Part of a small language model's weights.
Size: 12 layers, width 768, 9 heads of 128 (3 for keys and values), MLP 3072 SwiGLU, 126M parameters.
Architecture: RMSNorm before each block, rotary positions, no biases in attention or MLP, untied embeddings.
Training: a variant of Adam for these matrices, 1016M tokens.
Each number is 128 + 24 x the weight over its row's rms, rounded and kept within 0 to 255. Layers, rows and columns count from 0. The size above them is the row's rms in percent of the matrix's.

# layer 2 MLP up, 3072x768, rms 0.0378, rows 2088-2092, columns 96-191
size [ 93  97 103  99 101]
[[111 162 125 119  88 141 142 115 138 140 127  96 101  98 141 133 143 126 102  84 116 144 160 101 159  91 138 146 162 113 150 113 144 127 120 133 102 180 104 106  90 121 128 119 169 100 114 172 138 157 161 140 109 146 137 143 153 150 119 142 161 128 128 181 135  96 211 171 141 123 139 146 157 125 114 126  94 148 159 125 105 127 171  92  87 168  95 105 122 163 146 105 118 115 144 114]
 [160 161 137 138 123  95 154 144  82 115 141  90 110 110 102 158 134 114 119  84 134 144 139 163 132 177 111 146 129 121 159 166  79 145 145 152 162  98 145 127 138 154 165 145 134 119 125 115  83 174 180 123 136 104 125 182 101  93 152  98 158  80 171 137 106 154 132 111 117  91 138 103 122  94 135 100 116 121  91 129 110 128 135 117 140 113  76 125 135 151 130 160 108 108 126 125]
 [101  75  88 123 145 189 152 160 129  94 123 140 125 117 160 139 107 131 106 114 133 146 151 122 156 132 125 105 125 119 153  74 104 127 183 109 113 117 101 123 127 115 125 137 109 127 115 140 101 193 133 147 137 118  53 151 105 160 118 123 114 155  93 114 167 184 115 138 100 149 136 107 159  65 123 111 151 126 112 103 133 169 116 127 129 113 117 107 160 136  93 136  91 143 138  92]
 [139 140 108 112 166 144 157 126 128 111 122 120 144 150 109 107 106 158 117 178 133 128 140 118 125 141 134  88 140 148 154 148 114 116 132 123 133 126  68 120 179 137 167 127 154 112 129 116  78  92 155 138 188 130 109 164 158 126 140 144 149 128 156 113 120 154 122 139 158 101 158 122 143 120 104 138 129 136 108 107 111 116 127 150 169 148 124 118  94 133 102 159 125 141 135 124]
 [144 123 129 164 181 146  94 149  98  87 139 138 149 113 116 116 119 127 144 118 128 131 102 140 147  99 171 116  90 136 155 155 153 129  99 116 110 114 105 113 123 145 101 111 142 126  94  98 163  67 108 132 152 142 154 147  72 123 131  88 124 153 137 128 188 127 116 132 117 124 118 138 116  95  98 149 179  87 132 126 148 115 156 143 157 137 155 119 112 125  98 113 101 159 118  83]]
# layer 2 MLP down (transposed), 3072x768, rms 0.0258, rows 2088-2092, columns 96-191
size [ 95  99 103 101  99]
[[132 149 170 150 123 155 119 123 141 157 120 133 132 147 114 110  96 103 107 156 145 115 149 109 106 164 144 132 147  85  85 106  92 129  94 126 168  80 150 158 110 161 154 132 134  92 153 144 112 139 122 136 100 138 114 121  74 104 107 103 151 132 136 141 112  86 141 106 121 152  83 159 135 149  81 125  92 119 160 160 125 124 114 123 149 153 170 149 120 160 144 127 159  99 103 114]
 [161 145 120 113 183  70 117 132 144 161 123 148 154 130 131 154 117 143 155 161 121 138 113 176  72 164 140 113 123 156 153 129 109 116 152  95 125 129 136 118 153  81 168  97 123 140 127 131 121 128 134 143 138 130 143 126 167  83 118 127 115 136 132 159 141 164 142 110 132  95 111 114 112 123  98 152 104 175 120 123 128 155 114  93 106 120 116 116 141 139 128 117 155 154  73 102]
 [153 120 110  92 153 168 189 109 152 166  83 118  87 140 192 102 148 154 170 124 143 181 110 139 151 103 148 125 103 101 115 104 122 105 118 120 110 128 161 117 142 143 127 153  88 138 127 127 141 116 143 102 106 118 132 117 127 120 102 139 148 113 111  87 150 123 137 142 153 171  88 153  99 182 108 151 118 158 107 167  98 114  83  86 135 131 127 126 114 121 128 153 167  93 128 109]
 [104 110 104 131 138 139 193 104 168 131 139 146 105 132 121  88 157 165 131 127 147 168 130 113 161 151  97 143 130 174 102 127 116 169 136 188 151  98 129 140 110  87 153 129 125 146 153 104 109 132 158 142 129 111 143 121 146 122 156 159 100 100 169 171 181 157 174 125 165  95  95 149 126 105 120 138  62 123 140 107 150 104 150 113 137 114 138  79 110 152 124 159  94 144 131 166]
 [111 135 113 125 164 120 154  90 143 108 125 121 107 142 114 168 130 165 125 121 134 158 144  65 155 132 151 132 145 117 160  82 126 104 127  97 109 101 106 164  81 132 150 110 170  95 139 161 130 165 135 106 130 100 128 112 101 110  91 136 130 134 129 100 135 113 120 138 119 112 139 125  92 119 137 102 110 138 107 101 200 151 161 157 139 159 117 132 127 135 100 154 119 141 124 128]]
# layer 2 MLP gate, 3072x768, rms 0.0416, rows 2089-2092, columns 96-191
size [ 97 103  98 101]
[[120  94 120 124  97 132 101 113 141 118 113  98  88 138 128 141 109 150 126 110 144 114 148 150 139 171  91 141 127 122  92 162 160 149 145 138  99 172 102 127 128 128 135 142  98 157 105 150 147 113 151  65 159 159 116 126 111  90 113  90 130 131  99  76 142 138 112 179 117 165 171 144  85 167 113 112 115  87 128 157 152 117 130  83 117 136 129 134 131 141 149 170  83 103 118 139]
 [159 143 146  98 152 118 136 142  84 150  86 129 143 142 135 120 129 118 141 136 111  96 136 147 147 133 158 121 147 146 161 149  96 115 132 138 116 155 127 125 111 119 153 170 129 143 166 129 125 122 141 103 162 154  87  70 122 154 123 142 162 131 149 125 115 137 120 125 126 170 115 134 108 128 104 158 146 112 129  90 177 115 120 142 147 166  83 122 107 151 144 136 163 128 138 126]
 [145 130 146 113 150  84 125 132 106 108 115  99 122 103 167 130 124  69 151 126 174 136 123 122 120 145 162 116 123 141 137  97 134 132 119 154 140 147 110 107 144 122 156 140 141 135 136  65 103 160 149 155  99 157 134 161 122 104 161 182 112 153 150 115  91 103  97 161 155 172 100 116 161 112  96 122 114 125  87 121 141  94 121  68 119  88 150 129 143 112 159 105  72 121 101 100]
 [156 161 111 115  84 122  81 154 118 142 106 134 103 120 144 134 139 114 123 142  88 134 163 131 139 116 142 110 128 158 135 110  81  82 130 115 125 133 171 159  95 166 165 161 109 159 150 100 121 109 141  84 123 119 116 190 123  89  87 143 145 132 137 123 140  99 115 123 115 139 178 119  88 102 110 149 134 152 109 144 108 125 133 100 121 115 147 124 126 123 153 118 128 142  74 109]]